Weights of a small transformer language model: normalized queries and keys.
Each number is 128 + 24 x the weight over its row's rms, rounded and kept within 0 to 255. Layers, rows and columns count from 0. Numbers have three digits each. The size before them is the row's rms in percent of the matrix's.

# down: layer 7 MLP down (transposed), 320x128, rms 0.138, rows 259-314, columns 32-63
# gate: layer 7 MLP gate, 320x128, rms 0.142, rows 260-315, columns 32-63
# up: layer 7 MLP up, 320x128, rms 0.141, rows 260-315, columns 32-63
down259 100:161133149145116096090175144093152105152168134110118139120103067158110096131163174116117152136104
gate260 109:109104127112127160164126126116144154145136120159127177106134122128171114140130089132140128136131
up260 102:142138134149147173143155122108123130154129174077078120158100140096133113112121146126107047116127
down260 105:141151127148168155129130128120154086171155156095125121160130146127128171127114172139114116118145
gate261 101:121122110078126130164093127171095125091111133092120154099098127156148128155128139146132139138120
up261 099:154096124123152104109124120146130084117145108147114103141090133132104136119164088162125122131091
down261 096:093098118148094111118151084152108108136151122125130150123139107126147134166135145194111105110141
gate262 098:132116148102134164149124132135141081167168120129123151128110155143149123132121140114128101135109
up262 106:148111091127114120124110138140177100131135081124165114113130094105090161112170118131124163090107
down262 107:175139145135116106130110159107165126153105057139119100154124108103147165147132123113150151093094
gate263 101:132086149107141114120130151129110143101165133127110067119127148117077094137126134144095136087130
up263 098:148127128124168132145117108130160143084144158151109107107160196152147122124135153064116126127134
down263 092:163138147118126101116120127111151137113112120124150155143137134161089150125100161149139116167111
gate264 095:126133131114139124137130155171154129126154103083142152101063145095150173145115185144154124131155
up264 099:166136146139161130140169092187137126151149120119121154142144121140101100112107104089140105114101
down264 111:127127145109112133120073148129153116111124149123153146121101123122158087135124129104133143097132
gate265 121:143123102074179169118108139134170155122134133115131155132140117153115086097113102152142132110092
up265 098:111132102096095132139139148158151169129137127123131151079147123131086088124116139097166095079144
down265 102:115118074110163133106110146104158151148089091111130143164131111153142131094132119110115143120139
gate266 114:171110156174144134156127136134140148137152120171098140124132093117133103137157115127146115138115
up266 115:086145119106085178119101146115124095096108147133134146122134137177140132115125144156093064131145
down266 103:132122147117144169157118168150140069125096149112100113137125111125113132139160134145162070135116
gate267 093:142142111086144131167153159136139105134145135128114138156095166077086102190141156169116119107108
up267 108:119077115145088082151133113116102170131124125083160137151093113141165101137130143142139105120150
down267 103:147100142159135159149137131122158128115111114122121128118137141168146095122108127138132076115158
gate268 093:099114092120093162122101128178136137109149136128141151139116144120109176146119145097161152129109
up268 104:131193125102144132074133170132108137151142151141116082176108148108090148157147135105098115127117
down268 097:096129140134141107111100136112114120101128160114130126111096118122117148141156128105122165092144
gate269 099:122091143154136137119098143095133124121129146107097155152112135129099085181103140121124097100156
up269 097:092149120121110114107141148138164101137087119101125117115122143096112133140109146136178150126146
down269 098:112143128147146118145111171107123150153159119132161129111135129108123172143101115173147146124119
gate270 095:168175123113142093102130142138129112105134123095128113094152123165139094130165149118196121134150
up270 095:134125119084144163135108156114097164109129160130161118135138109081131149156099179133121147194100
down270 086:181124144156163126085107119147132100127127089124125131132100116136146078108139125164157132116159
gate271 092:153134104118119110128120119169162149167148146123127134124122171136112166150127138152135121077154
up271 104:130080111167081153143128120091100140085126139113132109146122112136115073114133152120140142121133
down271 101:129094149132134190197141146120120125149120122158088111144155138125180114161130123147095103107153
gate272 100:070125134132120166109134124163159097114149130118128143106129166121164104131112091146133095121109
up272 092:105150146118122098143088099172171128095121140163148142124113148079093133113130133118108133151139
down272 096:140090146110142107141131142127125118138109123124111099105118119104098133153147136110122111098137
gate273 105:141119145132126117127116122155134159108133136104104109138107161116115111156185146118125095095113
up273 119:117130161117119121117148112132087190154123130093100143104144123095146128140103144138144141078121
down273 118:119146131118125127089136107074143171145129120080089142150163105114114120162118094132146121113107
gate274 090:168110155106122154174122124171165090103126090129131122151087151145131150114159138129101125102125
up274 099:117159146137067103135098112087145127149139174114140166087120159159139173126074150127130118149175
down274 101:106082129118124130142066125116132181137136119146145121129160102117123110158096155119119140108109
gate275 093:115120133075150132084137136155109155144125141133142123107120100110120130142096098121133133101114
up275 091:143130165117143113089144147152117117092122108116110074127138163089120108132137115133082070125120
down275 090:118129085131129123145106146136110140148137143139098161132147094172122122102123128135121134108165
gate276 095:168101145157154105164137140103142124161153100124084101123108134118131120140142149132142179102117
up276 098:131116128107160126121138145121174116094141105176105118167179140103125093094106107161129130163087
down276 100:120117103141145080131132110119122131165139113089155119142131156107097174156164095079114119106123
gate277 095:184111135123141129121151143102093194149184106108151117101112142142117117114099149126135142125136
up277 096:126142152116128104184169139132094156149107094132105101184139116098122127170151099159151105148158
down277 102:151091137136114099175129148124117141131149122130114139136109114109077102117116120180134111118138
gate278 111:145147125100101113150090113139140134092147125107118139173128134092128167141091132172126123121111
up278 101:137119076152134070147105157167135138109132127101119129133120165089156108165109148142161143131114
down278 096:154132108146140146130112139112113132130175173135141130155165172148137109114127178158107102129152
gate279 103:145164128097137136101145131139113151161138131085115106168146174174118116090103088125144080136133
up279 092:135124120065167136110096111127121132141118127170070104070133155116148151157162105162119110122091
down279 095:133112118134157128098123143136108154139090105147097110149112134142133112123129171093123102111126
gate280 102:158134124060126117165085147120162130146112111101135152114103125140141091138122093140116144095135
up280 104:064162109142131162124175153154081108182128087133157110153114170136080116137117083128125098117180
down280 105:143132094102140119107152150178145111173116127144105111102083147108084105135140132121137129149114
gate281 099:132130151099148123124170108136129143156140138155154143124134148161131132139094129159101086140154
up281 091:113178126139194104123126110135119029102133116132094150092155107169116120104111128102133131091119
down281 095:145146092119093116184137064151112120147166079086089150149138126088125138109108113126138169152135
gate282 093:144123140143144180162133134178122163107173153163069103145126153130128124122102107130133170143097
up282 097:128153100103138136157109120110117135119139152123113127078120192103100173112112123126100154153114
down282 098:123146144134131140161129098120125148135130169129106090151146111103122079103143120127073120171149
gate283 102:132126148128121109132087141103145154134163164123120135155143164136144161119118125101130130108149
up283 097:118087119098164134109159079184131142125112126129147140158119096149133126139133128120114109114116
down283 091:149154104114128140106135104100131127135117114123119127145183210105149143143116162164163112135097
gate284 089:160133121102111139122108138162091149149148087088152145141113170139120130144127159157100115135109
up284 102:085117136099124114123155131111129121127109132136132100142143093116170140148100143112092157134103
down284 105:117125082131139111164136138145117124094162148097146147081113153104185078147109116157145115125113
gate285 097:186087111111111118142128104121184097110120154095095167107170109169167141130100106153153110104131
up285 095:134142147110084138155123089145129146079148125158100147092139112128139095112118161099133139123132
down285 097:124131132128168160088140107129137116134127101147118167128151145123136141163099117128139131145131
gate286 086:141147094127109145129129128166131096137126129128110126138152148108123112112123147094104145128124
up286 098:094147070123116154123146146104116146093111139121121073131122140154144142113092163122131160175163
down286 096:088106150136115113178135121123101174111145113128117150158109076136118120135123138149152137099099
gate287 093:169159142136080145148101110105155136150123120112063137136111092164146127148120116141099099142115
up287 102:143147164107143147125153145149108113159105127129097134138156169111140095115132129180093077114139
down287 106:142084127153140104090110137152089083178128144142101102124130125106115057163136141121123091141129
gate288 102:191107099127107129142079110119078113161165108087176136132102083200112136129105133113140130083107
up288 101:154105149141133118117139137166155133094118118135104090164140123123135173148083142065113110077125
down288 101:137091120080113169134104105144137123093144124108170147124112098083123144134142111143116087137136
gate289 107:159135063088091144122092172133159163120168149125132132140134117133133074106160099133157127110126
up289 104:136119155115141104129120141107086165147166124128170097127113146076145159139149138155104084102113
down289 103:144143121104144070102123118090141142126138108075150117158143136141136153108153124130089157072128
gate290 100:105125091126167128141092159170081081148100103134158113117114138162105165167137151137137171141127
up290 097:123126176126159143125118121139169141164122126140138139112112102162123122091102142122154132144155
down290 101:153098158132127130089157129123144135149148148140103154113122119146156125116102095140151116117146
gate291 105:154062151103119129132116100141171141099141122138112134085146101140129134136105126105141117122117
up291 100:117157160165106169156134135136127111139184156116110181154118149086098150138141133119105133140127
down291 094:150150129088106133129100154093105147145141078140143156115137114143146132118148108114130141132097
gate292 097:132140135086109105154089085168123150126147155103112138133121145144083102123111089145146077088128
up292 088:152083116136211112144114106148138105150144131155101145116132178114101108162140137121114168108122
down292 091:121109123113132166127141117154147167122106123133149128124120079120134107121076094110135072116122
gate293 107:114138125121165151113097177179129137150143121125173147154135167133121152112111086149114108088104
up293 102:137115118121169136131108159114134134160090143083132106122107119111081115137131132153116097112134
down293 095:132118121162125157114122108150157143148109144078108097117140142159141135108157122127121113111137
gate294 110:142127163115122123145124153141156117160122133087156133146117174170118102136110140202068119125137
up294 113:133121122115111136188113112156134175180128157130145135132136089134157095142125117151134138108108
down294 114:106163120113145088128129101131134151165128106114150123117120090108118127115098119110139102097151
gate295 099:170115166120140139129124145104135148143150173121102105120102128138145104115087105121096162130132
up295 094:126134102097120118161120139127139158108167151116096164136115091090128127140163163144117181156123
down295 089:108121103148136141082110150128133119133139121138110124092104100107139131133146133109125130099104
gate296 100:146141147076122131121159142144096129119129176100161111160093118129149094137102145141110122084114
up296 095:128109156135121079094117150115140152137170160115140139132148153096128105105137153144117115111133
down296 098:176133120132115134137163091082135136105149110128082105119143078128107153168125114097136124077111
gate297 100:168142141167170112126130120147123140118109155159104130134159180108106130121119130170099104118106
up297 103:155135120136107143144113151137168117126100148152147114112145140102117110181118142170128153115107
down297 100:113145116159115101140103105142146129105098142168130121143116141120133124106145114142109153121119
gate298 090:119115122199140144138081164110105122170140137133100160165181095103109151161126171133134126109139
up298 096:109126137149152107115095107152112107113112150111099163133118145151089103147136105108112093083119
down298 094:105106109127149150111132157086128140146125161144095143118134179126135144136107119146111124098116
gate299 103:134092150136132096157118146108107083117139162081136152158139119104104138121132113146137188129131
up299 104:063125075107112154166140157131122123146127143099181138101133161106132126160166105132126135136106
down299 096:160118101161094130153156092163144150143134150139146138125114130107108088128145107138127118141157
gate300 096:101132116163113112129124130158164132155097118143131166109121153163115128067104151157158094160111
up300 098:103154121134144117089113136143135139164121143117124084123106122124118154114143099139107184127102
down300 101:167106187106084089110114121151145155129141128099112118176160112130187112118143119133131144091147
gate301 091:104139102134127122124128156069116102128140130098166135100140124122140110115102112131175168157143
up301 090:124124111131155123102126114135167134121083096157107171105121128124158167148115106109126108145096
down301 092:127157138128141119157139085133123141138141128105112124134101093129088130138138121125111137107107
gate302 103:121134167103135140100118139165123147127151089120152120130133119142136089157179121149112103137104
up302 097:150081113148155112145122105090137181149150113142130127095096130115129109121141142107095114122099
down302 096:120153121108125151145118152120132091132113062092078123158130128174137115129126134160141132147102
gate303 103:141087113120125155121129150146119106148139157128109121142116143088083087141122126144120124134139
up303 095:085155151116145142155124122110112080142131108130081118103116116113110127168158132109147136134167
down303 097:127124154080118106150127133104138101112157120105062158124114146131116147144137139087080103129121
gate304 094:161076146138165131137150122159136106142161136127122111130048167111096145071104127131086182101102
up304 098:134164117118085117118107136101074160134095099108144162083134147136150148168108165123145123133116
down304 095:119138153138086159123111153057100149134138108161129155113123149164138108139123117134098105080167
gate305 125:091084082073135132126133114129130142152141154071154149137093147148095089112128116142128137109110
up305 104:140116119094117131100121101160119141082112113131077096120179133107131116145121120138111108166117
down305 109:162116154107125111133120159126152082092138069127139097129129166137124123125145109102100108113115
gate306 098:160117152143148083190124099154110096128136148130114134128095134161097113172131144178105100126090
up306 104:139126114146150120115129109096124167073090152101130155133138119123137071161123153118127102155145
down306 106:174141155106151100142118125103075140090105105096106162147092117123113079139167144122167104123108
gate307 091:108120121110113129116142112159188127129092142115115174129119089127085151111110117107134117115119
up307 099:104148117101163148072123116103107136126171095083101148135117103131135085148163095128142116142113
down307 096:144143131149121100140118145169153087106147096115140128132117126116121145120169167107114154157139
gate308 102:112102132127128166164140133125106167143193117107098143116114126107143114162118107157127122101109
up308 109:130088146141147159143137130126132147119132143153153153129107101092183122136135158119150151099147
down308 109:132129130171117124113125136132115115103131102175155128158136145143174123155111160126124149111132
gate309 102:113132140147155127119136153145142093110121149105099136131170109202120132151092145122067116101124
up309 093:119124096103142093070095125127132100124119151135168106128100132129082168142103124160095128108132
down309 097:125159157168173142105106129136126135176081163081158088124123103091134099127109128156131092137138
gate310 096:141100213086150120121135131159147132124119116111130140092131122101132118131119144167137164133148
up310 098:160140133082103099136124132144090097074117139110064110100157114139155159132121103102134148099108
down310 099:116127124083140106105142088129123133104150099119070135097126076126116134122090141149104152132154
gate311 093:158109106119135154105156096116130097127120074111134119131135117092140120117112087140114177155106
up311 094:161134124116143117115112112145105149115099178150129154087128121106150098096145106123102147127108
down311 099:106119135130126117135148161127123129152119160122131142119088101171150134141129092116148122075138
gate312 098:160143095115128128165115143147119163177129145160129150103070154125143105177116091156145125150145
up312 103:140120129111090160147189122141072159132136169124155130089114136128129137132133103145143156146095
down312 105:134158107107115108158166139120153106108149140133146108146133138113171153134129180127120116165144
gate313 084:114129148126157126087109143142115110135197075161129123113074107116114145139119098182151127136123
up313 096:132082100130145137160119084134142151160141101123105133105146177136129133068131160126122137120118
down313 098:115130156137145130148115132159141101139101086134125147083091090116091151135126119118148111129143
gate314 101:153145148117161174147125124112111171124112095144122136171126126081137080159150102108126117150088
up314 096:144107159121120118109086156102114101111097097107113101132128124175118085125113145155102123124139
down314 098:121149155153126146116117105125142124131082111126160153142114120099126113081123199118154088135131
gate315 095:119108105139118123138144148130128146182161177171099119144089130116068178088150160127131069142113
up315 101:141088151120122120108092133085140155124106183139158133113125128137112139137132109119125105158126